Weights of a small GPT-style language model, trained from scratch on English Wikipedia: a variant of Adam for these matrices.
Each number is 500 + 50 x the weight over its row's rms, rounded and kept within 0 to 999. Layers, rows and columns count from 0. Numbers have three digits each. The size before them is the row's rms in percent of the matrix's.

# gate: layer 6 MLP gate, 1216x448, rms 0.0389, rows 706-740, columns 224-279
# up: layer 6 MLP up, 1216x448, rms 0.0371, rows 706-740, columns 224-279
# down: layer 6 MLP down (transposed), 1216x448, rms 0.037, rows 706-740, columns 224-279
gate706 098:574567544510534452544525453533512453436618435474518495589458553492450486442506495511405542385484468576549490492474506504428494463532451508568467513424517552536593464378
up706 099:469545497414516605459416617462504567450506523508496513614505431497492608614508549439536585409455417530472468414542547448558547533598436497583546460486479513565452502530
down706 100:412586558456370424523468460486447549489520529436518467535432554538471537496525483484542502414496575444447420544551452501514488579487459503494533473552500478498482541489
gate707 101:504537568463466560470449603417399579539484522459449420583536483575474512487458468617494515498646465501492553559528568487461512610583581483469430507538528480452563518408
up707 101:535565529561550569436502533493539483509571391460480446538482551517556523399414567511421529488469490511501546579443445507554545594497524527562450523495511538426510583423
down707 099:430463485460518550517522548450502432563397539535597549475577473506474562456523501478463464466496564525517439490469530552405472429429412527531571533539380488542507529553
gate708 102:565513529517501536499551546498529479465489465509481471491430438381545519456489502392437551519392556581485496452506394458419483497489528503542590361514524560547416506530
up708 101:534509439535500470525479515563502449506435517500456453517544524536491442426470393526500586576393595578494490496456497515598534528481534510498553412497587503482505474430
down708 100:497501552580499530519453480517575550574477488481472595548492514474425503578545532431586552580454370494643421463418552536423441473553494248519516470577472541427404548511
gate709 103:571534451536480473558426532442424492559498489544505488550537396487507511430487438476540485485524508545537453489456515484557440452402465535482497503557561513374568518458
up709 104:550520473494602473495540477448404525467554499322468473472526535478497509411519504582502491535452499538557489529483478449482453588527534565497531605483484457483518424393
down709 100:496472510485490508482493532474533543503508433425514581518601476513475547527498583437523466441576452469529412456472569434527490560510479445533480560497484442484511419519
gate710 096:442459470479446515374419576425520437458542474494582460562610519551552474507499525464539455538508453392456459527457394489459549486481503506426514486518506571530461575460
up710 100:461473587565626552539584534500557427440532567448486417524456495648582531537455488536553573488490539608431533491517499435459462539474604475436545512438507503462486545504
down710 100:493448596500571527486558524374438452522564483510486474530503495447576518442470413457611552579562536532448308438579413519371514527488542559584539527475472540505506588519
gate711 096:485505522574575363523515493514515489507451507465517394534486531570557598608577515475586534527490476511483477474460543507587432487457479552523536550541474561402434424465
up711 094:477549542471471516569533560538570439583596412554451502466506538497510472516420533561502521397412468516457519527534540481434546583461430475455436488459440396542545481499
down711 093:445485498469509434507468497520473473554502451532504558407525482453484510474518432455591506367471509471453631529531427539526471499500447595494539624489487496509464454514
gate712 098:529472542570466520509552540448504504511486528488518435473591504437528562508482505487462581507401489445472472480570489555525553614497482540404579534482358504552501444491
up712 103:484524471525629545489561491516534562502421554499421455482551481539490522535575552496415479457468536567454514538593497537580547557513540492504545607554458512473476540482
down712 105:498485495473493525519470514435486457547506466499490504468490559488488484488541578497466476517459506552489576466384588536511554451602578506446520473525552484477468521469
gate713 100:483339509481486507539479531594470474475517491486478415537552408586595426353460561445436457538504434457487442483513512409527498496495534497552488575403457503502495497529
up713 101:507561455572568556424540511494596495528485457469477460446407594409475503512478550464509458421448417500559612427607394557471471599448527536513508467481532534502519514451
down713 100:489498448576514603466454505531420508551557539490552526528528475533491497440522473476437462472493528607516375592425453532487579534477525613481503467571546488468540497564
gate714 100:470463485540474658508434567423477539588511386431513540471463476497483484597584477533500439480502371509460408536433508506473483437516477545497462562466557586454571462461
up714 103:494542543507483435473522512515492515460504589597476497556527589508523499557490464476438584522440519537510510449522489465455384458552644540489471506550547515473483544468
down714 104:534562452426525429451538557495521496516575532483467463626476462463567514539509537601534616415431531531528330521548495556508495544576447483512531512479462466504418541507
gate715 100:528577492572479446557512546508547455486497576479519484530460567415604503498596566515575672472407482469418507377516506402512418477489458529529424542557577480491484481613
up715 098:422564526434528461433502454554501518479436456463482456483510524465477492488531468408489488471502544480439488431524499501424529542513524494369474531510568456454486502559
down715 098:461525435543552500552525447463464492534461480573483439465497498451511471464493470535450520553372425467528520427591507436575425444476479523533570521529526387514370542459
gate716 112:402425428477534542485489618476408481455535556398483540503538421543547462525505410555554475475504531508569447523584616498549510553455572585595569439455514486505535437447
up716 103:491371469528446536568495560573485457529538452522440552556535581530437490433567571517443498446492488341509458514483467554442460625497426480481649493414487461457590537435
down716 105:556513506525523514547542400608502522464453536586502511561590464451605570520528492552566533497564533597581403455410441509561518481501467382527509552435551524445486517461
gate717 096:543462483588508485485516528457545357513607576523530452539515451530460427386483534560535485528489512517541445549538465430462515545533542512557421430630454524570436480487
up717 095:581463451555427452514572527543513426499453470535453478480515505565470453444464430514524479507442553488470481485522478502441390496490552479430510449570512454498534572550
down717 096:518575563475488525415522436540432496381570541469535403388363499473501434520484479582477549462486442608561496526468576595489538555433542470457494474447531545447462573515
gate718 097:524399503421476614477458539526450448549442487506544489533513402517467480535382533452486507443557582545506451588527485418530435547479402470544444549397528457466518461428
up718 097:557380445473495508437529453482547433467479473454496495497505598519380543554434540473450495495502487404519506559494435534491423534445474540432522568520471468512560500469
down718 095:534481516483538421537520566506526498565530450466462378525499473508498652485539445473514483458522477552467473483521466456505511575600527274562506449473533535554509471432
gate719 095:527514498428507463510426511456504555499539498601494486596497518564477526446491544480508454544486534528499450405387421503530564461451608545478484539516545553465522506363
up719 093:471453418519458481437524480573592511552565529582479458510540520452527492524447506486451508617460688474476485448447479409525593511521581467545430532516476499504518530435
down719 093:428475500497514502467499462530489618454515468569362458550472569441567424535418485470438486554549522511550708443379494473464503448479556557507441447429506589516395650509
gate720 102:523477545462529539513505537481382471436454443420521522516582430476561506510479515449536526458559500497496492554550430541500457508507548545481432534490522554475449555475
up720 101:510479534523495477486523489493535505532535483501528463470527500446420448469407417529535477523493590579500482463492569531544483527576581461543586501568479569545459434485
down720 102:479561660497559460471413514474512508441481553494513516552466531463549559456431562470467427486573541596536509549467458529566549551532497524493487442498473486469518647545
gate721 100:537487567479585510585425592472334487538467510466511489532462542508511513518549505457504572550409483453564481423487454445536501511524589534466520524523527444465414467497
up721 103:536495494452457541452522440484416562477466527530525538489514555481437502435441562518441569547378559592527482415452523483523558448576440497488556423533489491483467497505
down721 103:559507499527510524503523469520485506498526440286473591514482575554560457480485520501489556457445419512545491441510621467538496552469526545517417452482502554434553541459
gate722 098:672521463559559488516445438420522620581462398495552524455483358580532472478541464519592435456593474549458462504434485411521521500449456539534502493473450554461517434423
up722 102:512477407505451500410421465467481541562497422410521473546492547521418508535534521457484445501545498480457488475484452538532514437435398560429513422441511556542595477508
down722 102:598416477519505455494531562514488488496540436492486513454534380422463464525460460399381469437478537434406529460477457470509512512527464365386442466505509632518556510565
gate723 097:507480570560599508482447443528513542410514499436494447501442518419467527455519540497513578506592510529524503377427463415478555566343521524466453457488542434542577583483
up723 094:515451492445395480512526437496498459458550519525520470427448535542566577512551428563508485513478442450524520559482573505508420446551530525463481514443481522538469443520
down723 093:521507602434553526468572481476393464536503531524506533508465576566461412535599433518560434520470480512498498524576408526511455558377467571463514372488446516531488413498
gate724 094:503520597532428549541440531480507487495543410423527545472464448522481533494605467570562527530446439491544524523469456484451526413545511511488533501510496469480444450466
up724 098:525516423488550457474546428556505450490538482648478495462498573463574460493550472488409454497503549531473490496497511475421594530539533534403490496492482485489510471366
down724 098:432467461500450416501548473513553439476548525429341563428529484529394480466438437449459502411506503510477537488467426425588505518517552535566627516495519544566417407493
gate725 101:517402472589468573542488493442425528500587492508546509419469569485425443459450435530459535535530569499558496488536569532376436495420531504461525486524545458514521548489
up725 102:497557460555555569522499465470478542608527496523528498473566523520497497546500508425422496595552498465555543483478491475475533468536467507481521467502487488570439536538
down725 101:491414558429489502489531500487498419395466489471460537556503430462442418527510510458544532420493472480530498550440448459573477387425488500610480447552451558541582469446
gate726 098:430490574491532502461485500427492359459492463507553525455550549487499612544471510414538453482552473491527484580462510402472564489479502552522580482427579598367512554535
up726 099:468475449520521540574615550499541460481432428500543524473558441626550489540516435498451392518495529498551465514412499513568489499553442486511429413560541433473454434502
down726 101:528412570456574571454436570514477516494519529515466489473550500426457455533452535398461394519460500467540531416440579548566523441449577368578542622521446397503466448522
gate727 103:469479451557567468536518476489386515468538500512514465554519507443493514586574513440527484531475588463491479473501563571621539454477397475568629499518530519568558484485
up727 106:459535466509473466536492477427514513502460560482553455512517526476520502493531494483507525476462539476413474493529486572488505534391549475545489456485413523519530506543
down727 107:478498487449515433537571589447511466524497536489422438482449462462511529445527394477515507497531556472542576490528492508486527474524483442470411519566443525480480530469
gate728 102:604493442428484558454519583500460500503482517479504523516556542474514497493513549533491528569451522411598462586540445433478451566489516492496512545463433425558505462494
up728 099:466486528454501616497474510459602480458407487545479521468441530426433505532382464507523445476512493542432502500517538497543501469477519545472497493533579518621490583562
down728 101:517520539482510414551521443379540589442628437503410470489427496559516455515490413478544448542450436531486594493489478496527489459452621550503555439551574475516444481467
gate729 098:555572532492504557418394478519519516496407404533571540525551446489549529591498564463477435468481400513544427541509495481499468494460459520481500455504561492580503482471
up729 099:491490534450552540511525461534465600453538562530480545460447546480514534478512579527500541520476582428490506506503559548450519405486479458537503491475471401518500549537
down729 098:589398478569560512423494483487506583482516499478572558495502492485568529534453498509567505521463497510447448479507420568481500512472538613528562495529553481425474462577
gate730 093:480299472436433417482490502483404464468602510480553502532480423421604457517500518501495548546619540548551490470481549509608522410531488572531422500497484528604500447504
up730 095:568642495494363585546387509526551516507482490501514536435443470470532463561588613658513574486467529456477538550487470508424495460556417502501556625519466528528472526457
down730 093:510534571547437510456494567524499453557429470492566470450476518471413496480528455481458411399469560401470543467419401546436461570423508519511522508575522489490534457405
gate731 099:503557465494484545454517658525405490356403579507507532482542495507512425553454407470470506499481470440519472470486458455471466489495499506491453495542533524550510466438
up731 094:438490433424541557465510507532450507460570561574474515478542431504477447530614450514460391560576508575503493449501465527582441570504470467481438542515481499487506514511
down731 096:535505573423459398505546512429507504658460487403531463573517488448532461524409504538505464535461483499475528528526511518423455561434520478547436501510547548501514572499
gate732 100:522452443489407513486524548440461502424459477486555530402547455491406498461472531508539408472589525490525492505586613514535467519530479509538512551434459492607518489532
up732 102:472459438389622480556482470533425567476443610561476586542457511450543492551412608502576553489459461566529477466564440567509609487458490479512443537476473558515480614543
down732 104:500515628485462520480429536500413483556464493512502516381544486464518491525547526464468427477494563559474505528482561536545543447520487627490558587434413412429415364512
gate733 099:497450382528534557466522584422471413546536572454450542585465451517460494519490603552527550532490411539571454441575495487432473455535520545483565462572511517417510626530
up733 097:594497496476610515509504475515496557568506458545529458541457486480525490480509491416468635510448421536554502496523563490474547583545506512389526537485554475500554513476
down733 101:464539499484505532502526545503500522446537445557484556459590527493557497494480592476519574463562516482511585498533584462474515424484519593401555615532445514513564433518
gate734 118:590465487473461570485459550522502562434551507479553510425505494468449456560511596513457539452443472583492371466528465526500521496466441494480424528454620461523574542427
up734 109:590454482427441540418507530494428552452436543573545492411579422494484484585512521501571520487401456474536483482502506541481515546510511546548390452456531449484545529543
down734 103:466473488492484504468484520658535508506435453491512492467466446489415477557547479463450524501478479452517529473491492551541525441495446217486468495408488457543487477560
gate735 100:475478446532453410567525571399513535448532471441599539496532575456490553503560436562472553454477453539507481513495473500523473465536597474472562521498591428529467423440
up735 102:527445564556463405504516484543496506407517490533498492459522513515601395587467488523490493412609559476429456467485535477444442557498608502394465582632424520445468467509
down735 104:485551547442495435447480478485441460548511452511522584517411515451509463454439575524447449490492507431459506447466563508465449438487596522445506414519428503567497491555
gate736 099:539354442426542536455472455420460554491450517478567481427476486563527557511485431427433476492515463484586477461544443503553480464447530574497540542432561519449468484422
up736 101:559658499514514451418537399446475485507386520512493517480532405533479510481475603447596491518439524481413497556543549532443524538548469527555473537477474428529458446475
down736 098:537559450511492415521436612573465457486432508540497429428460471609491497516395468539410547563614494521397478460488502494494502538490499542449489487576546478404522510395
gate737 092:538473487550387580552507450538457542565408497490528422420587489528571530505532521438461469486448431541622474513503477507541420563458533514491479488531426503476451508480
up737 097:465417519424509472458581638511565404548480476516532452437503478495520559518451481458497534471463511469446524478519499439402531444553385531507487453450500500529481515494
down737 098:497571369539447558479587503560551569510514508573497466469521534555548491494462497447499522498446474542519360468557452534448510505511561428547503464469533458500467520551
gate738 108:481450475549515546545481520427455503485471512534528522539553475503521553533534508490558500437455486524451378486492479558489425472593624578462498556471427514499459407426
up738 106:520579518507400457444350543501531454447602434503587527417572473517438492552531532497536509505446618528484493501403489524586449481531545485484490473415473546573453414546
down738 108:528586510552485473527405504496459529468474449544535556498547515575382521495505466438497496516526570501488512511503466576442558403591537564475477482487498558558484516483
gate739 094:547467458524473510422527495530496518503506554381466521565663442563554490477483471535526507546445424463583460462416488471481515499515396522534444485538518413506542518510
up739 099:570493548615524466477561472491465526495480511548415455476453500420454535496492594513535512582422496548468536490454495476520522497681420566520589508527655514439441514521
down739 099:512556511452507515490581494549490435455486463486464530524554591462506486331421510449488480427434391441440491483547490551549479477534455503511436539525547535476444469547
gate740 093:534558444531477432603426484501491572486531509486479475492492473509512498457477545547550499510570545485444506467437576423520569539417631463469473539457519537493423538510
up740 095:439459541442524528444513520468546401497521502486475537466479533530470476431527400654416503502507451492448470411524501540490466610583515486407514428576493427470418493558
down740 097:492431492490482480426452541345434466471484440558556436419485523556497492496584481486491461495545380493569596511521439517501490407554478476530560515427531516509533569464